Part of a small language model's weights: no biases in attention or MLP, 6861 steps.
Each number is 128 + 24 x the weight over its row's rms, rounded and kept within 0 to 255. Layers, rows and columns count from 0. The size above them is the row's rms in percent of the matrix's.

# layer 5 MLP down (transposed), 576x192, rms 0.0498, rows 313-348, columns 96-191
size [ 89  84 100 117 104 114  98  84 117 104 109  88 101 103 108  85  92 106 100  79  92 100 104 116 104 110  85 110 108  93  98  94  99  92  97 115]
[[133 102 152 117 106 148 169 109 155 108 131  74 142 173 129 111 117 163 123 152 119  86 108  71  85 126 123 160 145 131 174 153 134 161 134 121 110 144 134 129  53  83 143 117 146 133 122 133 101 108 106  90 126 143 161 123 122 104 137  90 166 104 136 153 130 121 101 122 113 170 129 126 118 181 135 188 119 184 154 111 140 114 137 124 148 101 127 129 110  98 131 123 126 138 144 108]
 [ 89 116 167 164  93 136 130 109 124 116  88 148 139 195 159 166 113 108 174 107 135 135 116 156 162 139 149 124 114 149 103 120 103 121 131 124 109 132  95 147 135 145 149 103 129 136 133 153 143 113 156 144 145 140 109 148 162 144  69 138 130 120 139 101 171 101 137 108 122  78 154 118  97 130  87 158 132 114 111 169 129 127 130 140 124 107 134 131 104  90 144 107 130 119 119 156]
 [129 127 141  99 136 141 131 100 121 159 144 134 103 118 127 117 152 124 106 140 110 110 135 136 142  99 157 121 131  68 132  79 133 108 130  96 160 125 132 108 125 146 174 119 151 151 154 111 118 122 162 144 166 151  99 156 124 136 181 108 105 111 142 108 116 122 154 153 127 150 195 123 128  91 122  86 115 135 153 103 100 165 132 146 141 159 135 116 106 128 124 167 139 131 126 133]
 [125 135 116 147 126  78  88 101 118  78 113 120 110 122 160 139 164 136 123 137  91 143  97 128 111 112 137 111 117 108 151 152  93  74 127 122 157 152  80 114 124 148 106 125 125 121 147 151 134 158 197 103 111 111 143 163 109 113 140 102 144 134 127 117 132 140 156 147  93 121 116 120 149 105 112 108 120 119 156 140  73 115 104  88 140 193 175 125 122 132 114  98 143 160 105 137]
 [ 89 111 154 153 101 117 109 107 154 138 108 133 167 148  90 192 137 150 115 126 142  99 140 131 108 142 128 147 118 142 129 173 126 162 123 104 139 175 121 153 150 136 119 127 133 153 155 127 130  73 155 126  70 105 138 125 151 129 137  87 146 140 130 116 130 131 127 129 194 105  97 132 128  96 107 104 128 158  61 118 129 122 117 109 135 138  99 121 104 175 150 114 155 130 156 137]
 [151  88 106 123 133 123 125 111 112  85 155 143 158  79 138 130 104 148 119 136 119 156 111 125 162 110 130 109 147 165 140 132 147  95  94 144 121  97 114 125 126 143  88 165  99  88 113 171 130  87 122 162 105 123  82  84 119 144 126 119 144 111 109 139 128 133 111 131 135 127 114 109 120 147 121 125  98 129 118 161 134 110 142 110 164 128 141 175 135 208 137 140 123 134 141 127]
 [123 150  89 130 102 158 162 191 144 133 130 119  82 175 120 115 126  98  99 167 177 148 140 140 106 128 123 144 109 153 144 164  94 139 128 120 134 154 105 107 132 144 164 140 115 136 143 136 114 118  94 118  78 166 134 149 116 104 167 129 127 117 153  90 127 149 108  91 149  87 118  95 104 147 160  84 124  33 135 131 145 135 139 109 179 104 136 137 135  78 152 145 129 126 127 110]
 [115 119 116 165 142 161  96  99 133 120 113 153 169 162 150 117 117 112 111 172 129 106 135 139 156 147 107 129  99 141  69 157 155 134 130 117 148  86 160 109  98 167 111 126 110 107 159 173 122 139 151 122 105  80 130 104 163 132  95 136 119 126 107 160 138 167 118 144 146 114 113 133 102 123 143 107 111 154  82 106 149 116  87 131 100 134 109 103 130 116 129 149 116 144 102 116]
 [141 104 121 151 157 118 128 165 153 167  91 135 135 137 122 115 123  99 157 148 147 126 121  42 104 162 125 132 106 128 150 129 105 162 160 141 150 120 112 110 119 131  91 157 135 142 160 147 127 119 152 126 143 160 126 110 144 152 130 175 133  75 101 202  75 104 152  92 143 163 167 123  96  87 126 109 147 150 110 130  93 132 141 129  78 127 126 156 123  94 148 136 162 126 117 106]
 [114 118 131 163 127 103 149 193 121 155 111 140  96 133 118  85 165 137  99 117 132  98 157  83 110 156 158 154 122 122 167 128 129 122 145 106 146 107 177 138 132 146  90 133 100 129 124 117 127 121 127 106 124 153 101 147 111 121 128 131 131 141 110 118 121 146 104 107 135 130 109 138 150 125 161 126 145 123 117 145  80 152 139 131 132 144 155  99 125 116 143 143 112 115 134 138]
 [129 128 117 136 137  99 156 138 103 134 158  90 143 104 102  92  93 124 158 143 155 105 152 178 137 140 139 142 110 109 121  54 161 150 116 111 122 128 130 173 106 120 162 126 173 123 148 138 147  96 135 162 110 121 123 133 128 137 109 162 132 139  75  96 122 155 130 114 115  93 137 147  99 124 135 102 159 123 125  96 141 120 115 140 149  90 142 136 163 149 111 143 145  63 175 156]
 [116 125 161 162 152 157 113 125 173 121 138 151 118 133  92 103 138  96 131 112  94  88 118 150 176 109 148 169  93 136 117  79 169 114 137 164 134  86 103 126 119 140 147 131 138 167 112  77 121 131  61 142 136 159 158 117 138  94 124 137 123 151 114 116 146 128 142 121 152 103 161 128 110 182 113 114 109 128 119  80  74 157 120 120 149 134 123 137 158  84 122 123 159 146 146 122]
 [128 185 146  92 100 124 111 134 133  89 154  99  94 138 126 123 136 159 139 103  81 101 110 163 118 134 105 162 140 142 115 102  89 132 126 105  94 170 130 127 152 148 183 102 122 135 154 118  98 104 101 127 156 127 127 116  85 148 152 141 111 119 120 124 128 151  80 131 123 139 138 134 130 178 161 147 132 135 130 143 124 141 142 107 134  89 119 130  90 117 131 164  64 189 125 160]
 [111 134 114  87 133 115 142 169 142 135 116 108 124 110 154 143 156 129 123 164 127 134 129 115 149 107 122 101 120  95 135 118 188 100 118 191 126 131  92 103  95 143 128 107 132 115 118 123 122 162  98  72 125 138 128 166 130 120 140 132 112 123 156 158  90 118 124 116 126 136 114 100 121 158 118 113 130  77 111 107 148 132 130  80 104 136 127 172 113 109 151  95 121 122 152 127]
 [116 115 114 132 117 118 146 144  73 137  75 163 135 124 141 129 165 111 119 167 157  73 108 116  80 156 102 119 128  79 121 122 119 147 155 125 145 151  87 108 116 136 152 135 179 150 163 112 123 205 107 116  87 160  88 190 124 141 109 126 103 143 148 131 118 161 131 116 114  84 106 135 127 109 122 143 146 111 131  78 144 159 134 134 109 124 131 154 150 164  99 103 142 119 111 140]
 [115 153 117 100  84 103 155  99 130 131 124 125  74 190 119 117 159 127 157 129 147 174 102 108 141 118 170 109 112 147 123 107 151 125 172 135 104 120 138 129 133  88 139  81 110 104 113 161  79 118 127 113 114 138 130  97 139 148 133 127 132 138 108 133  87 138 144 134 121 111 144 142 140 103 146  59 157 140 144 109 108 147 112 150 108 161  96 162 159 111  89 136 134 166 113 131]
 [155 154 137  94  92 132 117 159 116 119 136  99 120 175 118 115 133 139 106 118  73 153 116 143 145 113 126 127 151 147 147  98 144 135 132 133 127 136 168 133 152 140 147 190 118 155 182 164 174 107 125 158 120 118  91  79 111 127  92  77 127 136 127 166 120 147 128 121 102 160 109 131 122 112 136 114 167 138 131 161  90 165  99 109 134 118 135 117 108 117 139 128 113 139 110 108]
 [100 129  93 157 143 141 154 208  91  93 159 140 118  39 117 198 132 108 120 119 152 163 161 144 133 132 117 133 131 126 127 123 109  99 105  98 117 119 104 141 125 131 123 130 123 151 107 109 139 158 138 148 139 135 121 124 130  80 124 106 118 101 108 121 126 124 136 177 131 138 160 113 114 118 124 174 126 128 163 141 126 146 111 183  85 135 113 188 132 113 141 148 130 113 115 127]
 [169 127 125 149 128 122 117 129 161 117 140 103 137 165  83 141 129 129 117 124 120 121 141 115 126 141 134  95 145  97 119 112 116 161 146 167 144 179 111 146 144 123 120 121 140 123 161 117 123 122 150 114  97  97 155 149 110 127 154 162 140 126 136  74 108 100 146 138 108 101 151 134 146 121 102 145 128 166 108 137 112 134 170  82 136 132  94 144  95 107 122  78 132 155  87 129]
 [149 136 126  98 128 133 138 144 116 113 144 147 149 119 155 159 130 132  78 164 107 152 143 146 123  67 147 133  99  97 133 131 155 112 149 148 126 117 149 111 139  96 128 133 137 112 172 133 109 128 130 119 133 153 160 165 155 183 135 100  95 155 149 104  95 144 143 170 138 134 133  75 122 136 109 118 178 142 109 119  94 119 137 123 140 129 124 122 160 115 115 133  92 110 125 101]
 [142 150 105 125 146 137 164 150 154 104 132 161 104 161 106 133 100 162 144 198 175 142 121 141 142 141 120 132 125 126 115 109 139 125 146 155  97  92 125 158 117 160 124 146 128  94 117 105 101 130 107 125 142 133 146  96 167 122 132 145 101 121 124 100 135 139 136 134 100 130 141 123 126 147 131 148 121 109 147 109  79 101 110 148 103 135 105  93 138 179 143 109 105 152 103 125]
 [139 119 124 142  91 118 141  99 160 157 115 130 115 165 119 112 154 149  92 137  95 124 108 139 144 132 134  81 159 110 114 146 144 105  88 155  93 118 147 107  84 127 128  68 117 147  94  94 126 133 137 135 197 126 102 145 155 110  88 146 100 132 113 104 149 131  98 139 163 101 112 116 144 128 137 118 143 125 104 153 112 115 133 131 145 124 124 129 143 107 124 114  85 114 143 148]
 [115  93 104 155 147 142 149 106 138 151 160 111 146 138 144 110 185  97 116 137 139 142 146 128 154  97 123 141 114 106 144 104 109 156  79 134 110 104 178 117 129 127  77 127 139 113 120 163  91 101  63 166 115 131 100 118 125 157 104 113 128 102 114 131 124 113  87 139  84 130 124 154 154 146 136 162 140 108 131 135 150 133 136 104 100 118 112 158 149 127 149 105 103 138 133 131]
 [117  92 119 140 123 125 127 178 132 116 174 141 131 157  97 107  79 147 143 115 107 126 128 189 140  98 118 160  96 117 146 171 154 172 108 100 117 147 101  97 130 146 178 122 143 108 117 109 126 120 142 111 131 113  91 162 120  93 184 124 145 123 114 112 138 136  51  87 110 103 147 102 157 128 140 136 136 117 118 134 143 141 150 141 117 149 167 146 147 136 150 156 103  93  99 124]
 [145 131 183 162 200 155 126  91 140 151 100 151 181 158  85 130 156 145 107 128 147 106 135  77 112  96 107 144 103 170 108 135  82 127  99 105 102 125 123 159 118 121  87 121 144 104 133 147  87 112 124 111  93 145 173 122 143 119 109 141 153 136 179 120 108 142 133 110 122 139 104 146 159 130 138 167  49 147 136 111 132 138 108 115  97 152 132 151 168 163 148 135 108 135 151 147]
 [ 73 170 118 106 124 138 118 132 177 134 114 162 166 109 110 139 149 135  98 140 166 133 135 107 156  66 140 107 131 173 148 104 133 162 114 141 144 149 118  99 143 136  83 123 150 131 115 141 121 125 135 142  96 139 140 112 121 101 158 134 106 140 181 127 154 104 103 143 139 108 143 131 120 142 146  72  98 107 129 160 146 108 108 105 150 138 149 112 110 103 146 117 112 124 113 114]
 [100 135  86  99 107 108  87 165 113 101 141  99 113 172 124 135 102 116 142  68 151 154 125 127 138 180 165 147  91 125 137 202 143  95  87 126 134 165 121 141 114 119 145 101 126 159 110 137 131 179 130 113 145 128 122 107 153 143 151 108  94 156 115 117 153 104  94 143 129 110 170 116  62 131 125 109 112  99 144 109 145 137 153 121 114  85 111 132 118  94 130 128 121 127 108  99]
 [ 90  96 131 116 159 125 109  83 109 135 110 115 129  92 136 161 127 118 146 177 114 164 125 145 113 112 113 137 133 129  96 165 136 145 118 101 152 157 111 109 154 120 142 137 143 136 146 145 139 143 148 141  91  97 120 154 165 132 122 136 145 137 120 103  98 153  87 134  81 129 120 152 144 105 136 116 120 174 103 131 120 104 158 104 133 156  93  80 115 155 130 112 108 117 102 167]
 [116 163 146 115 120  61 166 142 140 144  68 110 116 115 117 134 167 161 171  95 126 146 154 109 124 167  85 139 156 145 122 169 146 101 149 156 127 117 120 127 146 118  98 102 134 123 141  91 131 152  91 163  95 102 131 145 157 146 101  79 132 112 156  95 130 148 179  94 148 136 135 127 150 148 101 151 114 100 102 115 164 113 112 120 124 154 105 122 140  83 148 156 131 136 122 112]
 [113 135 159 151 136 148 124 130 145  87 127 101 153 153 133 113 119 169 157 122 113 103 127 142 151 129  96 161 133 144 123 148  93 143 132 145  83 154 129 125 141 124 109 118  92 120 136 118 145  93 134 137 174 163 113 130 138 104 105 149 140 118 170 131 121 119 129 100 148 149 161 112  98 123 110 166 135 161 120 126 155 175 133 177 105 105 158 124 131 139 123 153  94 104 153  78]
 [142 140 161  87 133 103 151 114 116 113 121 125 147 134 129 177 134 127 138 157 169  90  90 128 144 102 139 128 110 138 150 139 100 119 148 154  94 135 153 135  85 113 170 148 130 150 131 127 155  86 152 166 109 148 139 102 145 117 145 144 152 121 106 111 148 146  92 109 149 139 112 127 139  72 159 119 169 118 156 166 121 166  90 106 154  94  98 128 111  83 105 141 112  95 146 136]
 [170 104 147 133 157 106 133 126 100 131  96  92 123 110 127 147  93 103 117 119 149 123 104 159 146 118 122  90 122 131 149 151 102 143 142 121 126 116 132 136 117 128 128 141 129 143 187 107 127 111 168 147 101 142 121 150 147  90 148 125 159 110 123 148 126 121 156 128 153 121 120 135 145 135 140 121  95 105 107 125 105 158 129  94 151 123 135 127 110 174 113  63 137 129 146 116]
 [136 131 117 138 110 112 127 123 148 129 145 149  84 164 125  95 158 112 185 133 103 170 132 125 123 128 145 120 111 109 126 135 116 114 112 148 152 170 126 153  89 121 151 115 104 113 146 120 153 152 141 114  50 124 139 108 165 154 134 144 183 124 154 170 173 127 109 110 175  94 107  89 162 163 172  64 113 167 125 100 142 117 111 120 133 103 129 102 134 129 120 129 149 103 121 130]
 [140 143 119 141 101 106  91  69 118 108 126 114 138 223 114  64 121  96 115 129 117 125  96 151 108 161 161  99 136  73 124 150 135  88 130 113 143 124 155 124 140 132 118 161 112 129 134 141 116 135 129 113 144 115 136 119 150 115 111 136 171 118 159 147 175 159 142 189 148 173 117 140 116 150 118 127 142 149 105 135  83 150 112 109 123 144 137 153 150 119 108 139 142 108 140 162]
 [117 147 146 141 104 129 126  43 147  89 117 110 143 146 151  94 132 113 148 142  92 191 179 118 112 146 158 176 157 146 146 144 131 114 111 129 120 118 129 142 155 145 127 131 135 127 112 121 106 128 122 120  81 151 166  85 143 119 158  94 172 146 190 144 145 134  85 136 128 125  85 142 174 155  99 135 120 129 130 176  87 147 128 143 110 153 117 139 134 113 129 110 126 102 117 124]
 [121 140 135 121 127 134 105  44 145 156 119  90 119 214 115 120 170 112 136 115 142 142 125 138 155 128 178 151 142 137  98 119 133 155 115 125 154 116 135 113 172 116 106 158  85 105 115 127 138 177 140 171 120 133 144 140 131 152 124 142 161 156  96 176 128  88 129 104 125 140 135 104 157 127 108 131 129 110 116 105 142 113  82 101 153 124  96 130 155 140 119 143 146  80 104 158]]
# layer 5 MLP up, 576x192, rms 0.0648, rows 314-349, columns 96-191
size [ 92 101 109  97 108 114  96 118 104 112  98  96 118 107  88  99  92 103  86  94 108 112 115 103 109  83 103 105  95  97 107 101  95 102 100 102]
[[118 130 135 156 171 111 152 130 106 122 137 101 102 137 129 117 124 103  77 162 109 117  89 116  90 107 148 102 128 128 152 117 165 140 150  98  98 140 122 123 156 131 158 127 136 125 141 131 150 140 123 132  90 140 159 112 144 119 164 100 130 131 138 135  76 144 146 101  85 117 140 116 124 143 106 133 163 155 139  43 126 169 118 142 161 141 126 190 156 138 144 107 130 117 137 129]
 [112 134 100 155 167 120 142 125 134 107 137 121 117 123 150 173 140 143 135 131 155  90  77 148 139 132 119 150 145 101 105 121 127 147 125 152 122  97 147  95 106 130 120  98  94 105 106 126 149 108 153 129 160  70  99 148 123 160 105 151 109 123 137 154 148 167 110 108 126 130 118  88 115 204 125 107 128 121 132 131 116  98 184 146 102 121 157  99  87 121 136 137 168 131 147 151]
 [ 91 141 135 154 128 108 131 193 112  90 163 147 149 103 113 155 183 104 116 127 120 106 101 151 100 114 187  81 139  96 116 144 161 104 125 125 109 142 128 171 165 160 125 112 151 117 119 136 163 136  71 150 154 139 125 110 116 123 111 122 129  77  87 152 120 150 171 117 109 125 114  92 135 135 114 144 127 114 145 135  97 142  95 163 150 128 136 131 100 135 136 145 138 171 129 126]
 [109  96 144 131 157 153 131 120 167 127 132 128 105 110 151 163 139 117 149 138 125 125 128 137 149 131 137 134 119 129 122 118 115 100 118  99 111 116 166 128 117 125 126 101 107 143 120 130  94 125 119 150 154 113 173 108 139 119 114 119 133 128 102 149 111 124 194 141 123 207 153 123 154 163 121  93 110 135 182 155 121 109 141 166  77  96 131 131 135 107 133 117 151 124 117 128]
 [124 110 155 152 132 136 159 136 123 135  98 126 108  81 143 162 114 137 105 114 114 165  97 143 147 105  85  90 137 147 118 164 105 147 144 163 131 117 142 109 154 152 125 126 133 120 139 136 118 123 140 128  88 117 118 125 161 147 132 110 133  84 100 141  98 130  93  82 126 142 130  98 126 121 160  65 110 127 166 120 162 111 178 152 150 118  68 142 147  85 114 177 142 135 152 117]
 [143 149 113 179  90 100 176 174  99 165  99 151  99  74 110 168 145 116 118 130 171 140 124 156 147  92 123 130 138 100 110 153 100 134 133 178 123 148 123 154 125 145 150 104  90 118  94 139 141 117 129 152  99 115 125  98 174 133 139 169 115 115  96 116 118 127 123 153 147 111  97  79  96 151 126 145 115 138 158 125 104 123 115 140 169 143 143 132 124 111 127 121 176 120 118  91]
 [143 129 154 125 136 132 119 139 126 148 106 178 131 123  92 150 135 146 122 162  95 131 130 136 115 119  83 161 145 137 102 124 131  94  93 127 121 144 141 151 128 109 115 130 164 115 155  88 126 127  89 116 159 139  67  72 131 114 131 121 113 109 107 174 135 134 169 120 117 133 170 170 102 130  92  91  96 161 127 103 120 121 115 121  92 146 146 150 142  89 130 149 111 128 125 136]
 [166 117 139 159 142 106 100 168 134 115 109 128 147 140 124 123 113 104 150 130 124 108 136  89 132 141 120 121 152 163 109 184 139 150 152 152 114 130 122 131 125 120 135 148 137 105 162 125 143 120 133 161 134 141 119  72 127 157 152 137 116  91  86 164 108 110 137  93 142 175 157 155 131 115 141 115 153 136 186 127  98 154 160 105  62 105 118 143 154 126 159 103 109 116 113 142]
 [142  89 132 164 131 101 126 111 142 149 131 166 117 120  76 129 142 152  81 129  99 129 128 151 130 149 175 122 138 139 134 125 155 162 152 101 110  88 103 155 152 121 119 104 102 140 131  97 119 108 106 150 129 128 126 101 123 154 145 161 153  95 103 133 126  98 123 123 117 161 111 117 136 191 119 127 104 133 162 140 108 109 174 150 123 131 157 146 166  96  89 111  88 113 164 138]
 [113 124 132 131 128 159 148 149 157  98 132 170 149  85 126 162 148 118 103 178 140 161 123 157  91 105 120 144 104 138 126 128 150 120 118 110 130 120 123 164 128  65 120 142 123 104 190 115 123 141 129 138  75  71 104  94 108 161  92 135 134 127 132 135  83 100 153 143  98 136 127  50 100 128 130 116  98 112 166 120 105 139 145 156 119  98 109 152 125 109 152 144 135 152 162 113]
 [183 126 129 123 121 132 135 123  97 152 120 124 136 142 153  98 150  92 102 157 151 104 149 149 101 139 130 134 106 123 164 111  94 147 131 139 111 140 158 114 130 124 162 150 117  91 174 111 122 153 139 139 141 140  90 160 126 105 118 145 133 126  84 109 127 119 137 122 133 109 111 124  92 136  83 119 128 120  86 181 139  98 105  70 169 116 136 150 147 135 101  93 152  94 149 129]
 [128 122 140 136 155 169 120 152 146 161 176  94 112 135 124  85 158 145 114 167 110 118 146 157  94 132 136 158 123 151 138 135 149 157 136 125 144 130 116 113 125 125 143 127 128 124 133 133 146 165 119 137 153 115 149 136 140 124 176 101 131 122  91 138 167 116 140 111 143 152 119 100  54 126 105 113 119 122 125 132 138 106 137 148 115 131 127 153 169 121 149 162 176 131  94  93]
 [100 143 137 153 173 124 126 191 136 181 128 127  89 127 159 159 136 109 142  97 117 116 132 149 128 146 162 153 155 113 139 111 166 129 111 134 121 196 135 131 117 153 118 144 170 106 171 145 105 138 134 140 120  71 112 148 164 114 125 129 124  93  80 162  85 132 134 149  76 117  92  59 116 125 136 117 135 147 104 118 118 121 105 112 135 141 149 147 117  99 143  82 138 111  98 149]
 [112 138 130 129 134 141 129 136  98 160  73 121 111 154 153 117 170 131 133 129 108 133  97 141 117 126 161 102 153 129 158 181 131 136 151 145 103 100 119 136 140 162 123 130 151 150 173 141 110 162 111 135 106 107 100 143 125 143 139 170 140 131 160 120 112 163 117 109  99 163  96 129  91 146 131 113 135  96 112  83 141 131 128 119 126  88  99 142 139 127 126 115 146 157 112 125]
 [141  88 107 140 154 171 126 125 172 100  95 140 139 111 108 153 106 117 100 124 106  91 130 124 173 134 123 112 153 107 174 108  87 143  78  91 152  83 149 135 170  92 155 121 140 132 173 119 141 141 140 107 124 125 143 149 104 122 151 176  97 110  93 123 151 118 122 150 137 140 114 116 107 145 107 197 111 122 115  82 160 113 109 144 110 120 160 164  77 143 116 174 103 117 166 178]
 [145 128 162 110 140  95  97 126 117 155 100 127 120 153 122 128 142  90 107 172 150 124 150 127  82 105 128 113  99 147 140 149  95 156 136 160 109 124 145 160 116  99 137 109 129 124  82 116 153 145  84 138 158 113 132  97 157 123 115 159  95  89 131  80 171 109 112 111  88 150 132 107 145 117 141 148 106 122  99 121 152 185 134  87 177  94 155 109 150 132 144 129 123 145 155 108]
 [132 104 146 155 172 130  82 140 149 144 133 120 105  94 113 150 158 122  91 148 156 128 142 171 147 132 130 138 118  98  89 160 121 150 114 140  82 112 147 174 124 146 127 112  99 154 112 121 131 146 153 108 139 107 115 127 199 125 155 130  89 103 117  94 126 152  89 117 119 160 121 117 141  95 155 126 123 130 138 115 127  91 174 106 128 170 113 127 109 110 127 148 117 119 145 107]
 [153 137 108 122 143 140 125 155 131 152 139 155 105 126 145 116 140 108 128  88 143 116 103 120 167 121 148 154 137 133 147 103 130 117 111 166 153 139 134 118 106 112 106 129 150 134 124 174 136 106 129 163 146 125 162 118 140 119 116  90 102  99  96 138  84  84 113 146 101 145 117 113 156  92 112 105 128 144 131 158 137  71 141 139 108  93  95 157 161  98 116 157 134 115 108 143]
 [142 153 140 116 115 172 175 141 142 124 127 112 149 138 103 137  95 150 149 126 113 168 102 105 101 102  96 103 158 156 107 125 172 122 145 155 146 156 119 161 127 123 176  87 118  99 152 126 118 158 147  97 119 127 149 111 126 100 155 168 109 115 129 136 131  97 105 146 116 161 174 120 139  97 140 124 114 115 138 120 160 136 139 148 107  80 112 149 180 141 108 103 140 114 133 148]
 [ 99 108 147 140  91 113 127 131 136 132 129 154 124 130 131 171 159 132 111 143 128 145 150 106 132 140 101  86  95 166 126 106 118 119 145 111  95 144 146 125 134 198 201 106 139 160 150 112 148 147 124 155 102 133  82 111 133 136 100 105 120 127  94 154 126 131 160 114 140 146  91  83  99 113 119 111 151 116 138 132 178 148 124 168 133 121 121  98 150 140 153 127 133 145 151 107]
 [147 146  97 140  96 109 120 136  88 157 110 131 124  85 132 159 165 124 124 108 102 116 129 117 166  97 178 190 122  97 134 115 138 135 152  90 147 129 108 122 167 147 139 120 114  92 152 108 154 110 120 110 163 104 140 115 136 128 127 143 107 112 109 146 150 166 121 137 106 116 117  74  73 149  90  92 129  84 136 136 123 132  96 115 121  85 128 179 132 130 138 168 136  89  90 174]
 [149 127 154 153 110 144  82 136 159 134 137 154 106 100 146 110 127 101  96 148 156 123 128 128 126 105 138 126 115 147 168  96 125 138 134 140 120 183 100 153 115 167 116 126 161 115 130 140 123 150 125 139 107 119 121 162 133 133 167 160  85  34 105 129  95 114 104 145 139 117  83 109 117 140 125 129 149  94 149 125 122 121 146  85 122  86 125 149 118  99 114 102 123 159 125  92]
 [174 180 150  86 122 137 138 137  99 138  98 152 131  88 111 131 141 109 117 102 102 110 122 149  93 126 146 150 158  96 148  82 131 141 128 114 133  91 125 129 152 145 140  98 152 119 133 111 128 158 166 127 104 141 134 172 122 126 145 144 152 109 111 156 123 103 145 167 140 136 131 159  78 121  86 125 168 136 132 174 129  70 138 136 131  79  85 141 154 124 162 103 105 138 140 111]
 [144  93 144 152 110 124  85 127 145 162 131 114 132 108 118 113 159 108 125 105 108 123 151 148 112 101 139 116 100 147 124 126 120  91 112 146 109  94 134 132 131 152 170 107 110 143 117 125 107 163 150 144 114 127 124 143 139 107 145  81 143 128 135 111  91  97 174 106 126 140 127 114 156 125 145 129 134 132 130 120  96 106 141 124 140 128  89 148 128 139 113 102 144 113 125  73]
 [146 134 145 118 124 138  82 149 107 153 104 161 141  90 145 177 130 127  80 124 133 117 115 126  94 119 169 183 116 116 122 148  98 122 152 197 159 161 131 142 104 117 125 160 150 137 130 161 103 138 109 132 137 140 111 105 145 131 109 132  97  77 113 119 115 109 129 158 107 125 157 134 150 156 163 104  96 141 128 148 136 136 183 122 117 123 151 123 153  94 134  91 130 134 135  68]
 [148  67 135 134 186 149 127 146 146 154 126 158 106 117 112  99 119 111 147 183 154 142 165 116 104 108 127 121 161 130  78 124 154 153 153 166 121  91 131 130 133 127 106 152 113 144 128  94 133 122 128  90  81 104 130 117 137 124  99 144  97 105 120  92  74 152 156 146 118 147 107 156 158 115 185 131 169  87 130 140 134 112 128 202 163 130 133 146 117 127 107 117  97 135 104 127]
 [147 127 172 122  94 143 139 147 109 140 129 114 148 126 131 143 121 117 156 101 114 139 160  54 148 137 134  77 118 183 132  97 163 125 159 137 119 143  98 131 143 135 120 175 138 122 153 136 125 148 163 144 114 125 142 130 162 127 148 149 116 157 127 106  93 115 134 104 142 160 113 145 105 114  94 127 149 131 127 123 150 120 171 133 110 112 133 188 108 131 139 124 175 120  89  92]
 [100 104 173 159 118 112 115 143 107 130  73 172 124  81 100 161 115 144  97 127 142 121 144 155 135 125 175 169 124 192 110 125 124 149 152 151 149 146 136 177 148 129 121 134 145 131 138 141 126 152 157 159 135 154 103 150 121 128 138 163 143 149 119 169 146 158 115 120 128 127 110 103 131 126 116  76 104 121  97 132 149  83 133 144  87 150 150 156 133  87 132 165 151 113  98 167]
 [133 114 130 146 106 129 119 163 165 166 133 142 104 127 151 124 135 137  89 135  97 116 117 158 148 152 168 111 121 110 150 107 154 148 124  84  95 129 136 134 142 140 151 102 127 136 142 100 130 119 148 135 133 141 120 135 126 137 127  78 114 150  91 112 137 132 112  89 149 143  75 148 155 162  70 118  96 137 156 165 160 126 102 153 117 143 134 180 126  73 100  96 117 136 137 169]
 [117 128 105 139 203 136 124 143  92 134 157  95 117  92 133 133 122 108 133 132 129 132  90 113 127 120 144 113 150 150 125 167 149 163 158 139 140 145 145 147 125 147 125 116 115 119 120 141 148 157 113 111 122 132  92 135  89 142  83 110 122  94 116 112 107 175 128 153 103 143 135 103  85 116 138 146 147 135  93 170 124  90 153 111 115 102 103 154 148 145 151  87  94 127 111 140]
 [159 131 117 168 111 121 134 133 146  99 101 149 104  81 164 134 108 110 144 130 126 115 148 145 133 145 117 151 124 105 132 121 153 138 126 149 123 104 141 105 158 119 150 119 126 104  97 106 113 108 112 155 145 126 139 140 152 153 116 137 153  93 143 155 117 112 136  95  79 154 114  81 118 142  97 132 122 149 155 118 104 127 114 142 130 146 174 114 157 108 125  96 142 165 115 182]
 [111 115 142 131 144 137 180 143 123 159 110 159  86 109 138 134 165 127 100 132 131  84 122 175 126 108 122 186  68 174 149 136 128 125 191 133 115 140 104 124  96 138 162 125 124 102 117 151 136 153  97 173 152 127 132 150 147 173 121 151  99 142 137  87 125 103  94 111 120 146 160 110 137 129 124 173 102 131 190 123 124 101 165 134 137 116 128 130 139 131 147 162 158 118 144 102]
 [119 113 142 148 137 154 114 119 112 190 139 113 138 109 148 153  89 140 137 142  68 125 139 140 135  47 126 121 135 133 114  96 137 132 112 165  64 136 125 131 128 165 146 112 134 115 103 146 121 120 130 175 121 112 112 118 124 168 162 110 103  95 155 127 131 127 155 119  71 185 125 143  96 130 158 151 145  87 169 167 153 142 107  97 166 101 122 147 146 135 144 133  97 142 116 160]
 [153 142 142 118 119 119 100 110 125 121 125 151 160 133  94 133  77 134  84 104 137  84 152 116 108 104 107 156  98 170 193 129 121 146 161  86 146 155  74 129 158 136 126  86 139 128 103 133 151 117 150 135 144 134 138 103 143 143 127 171 130 102 146 170 107 125 107 146 138 127 113 114 132 149 124 168 100 133 136 130 160 118 121 134 127 119 172 112 125 132  91 115 115 113 141  98]
 [124 123 156 142 133 114 132 111 144 131  85 119 128 109 163 106 122  59  99 182 137 132 136 173 145 151 140 127 128 131 121 131 142 127 136 137 118 118 161 107 141 116 142 135  90 147 138 159 182 149 129 129  99 133  58  96  94 127 126 121  89 136 113 100 137 146 129 164 146 125 124 146 158 122 102 142 129 107 133 109 158  86 140 128 119 112  80 147 145 101  93 147 162 142 101 170]
 [141 148 128 115 106  97 109 103 128 128 134 119 156  89 144 119 156  89 166 115 159 117 125 157  91 141 134  98 109 114 141 128  77  96 129 116  67 122 106 157 138 157 111 117 159  83  93 101 145 163 150  80 136 161 106 126 129 166 136 112 107 114 119 129 133 123 142 124 133 109 111  91 145 115 139 130 144 121 135 158 152 133 150 121 164 106 132 160 118  88 142 125 132 159 130 131]]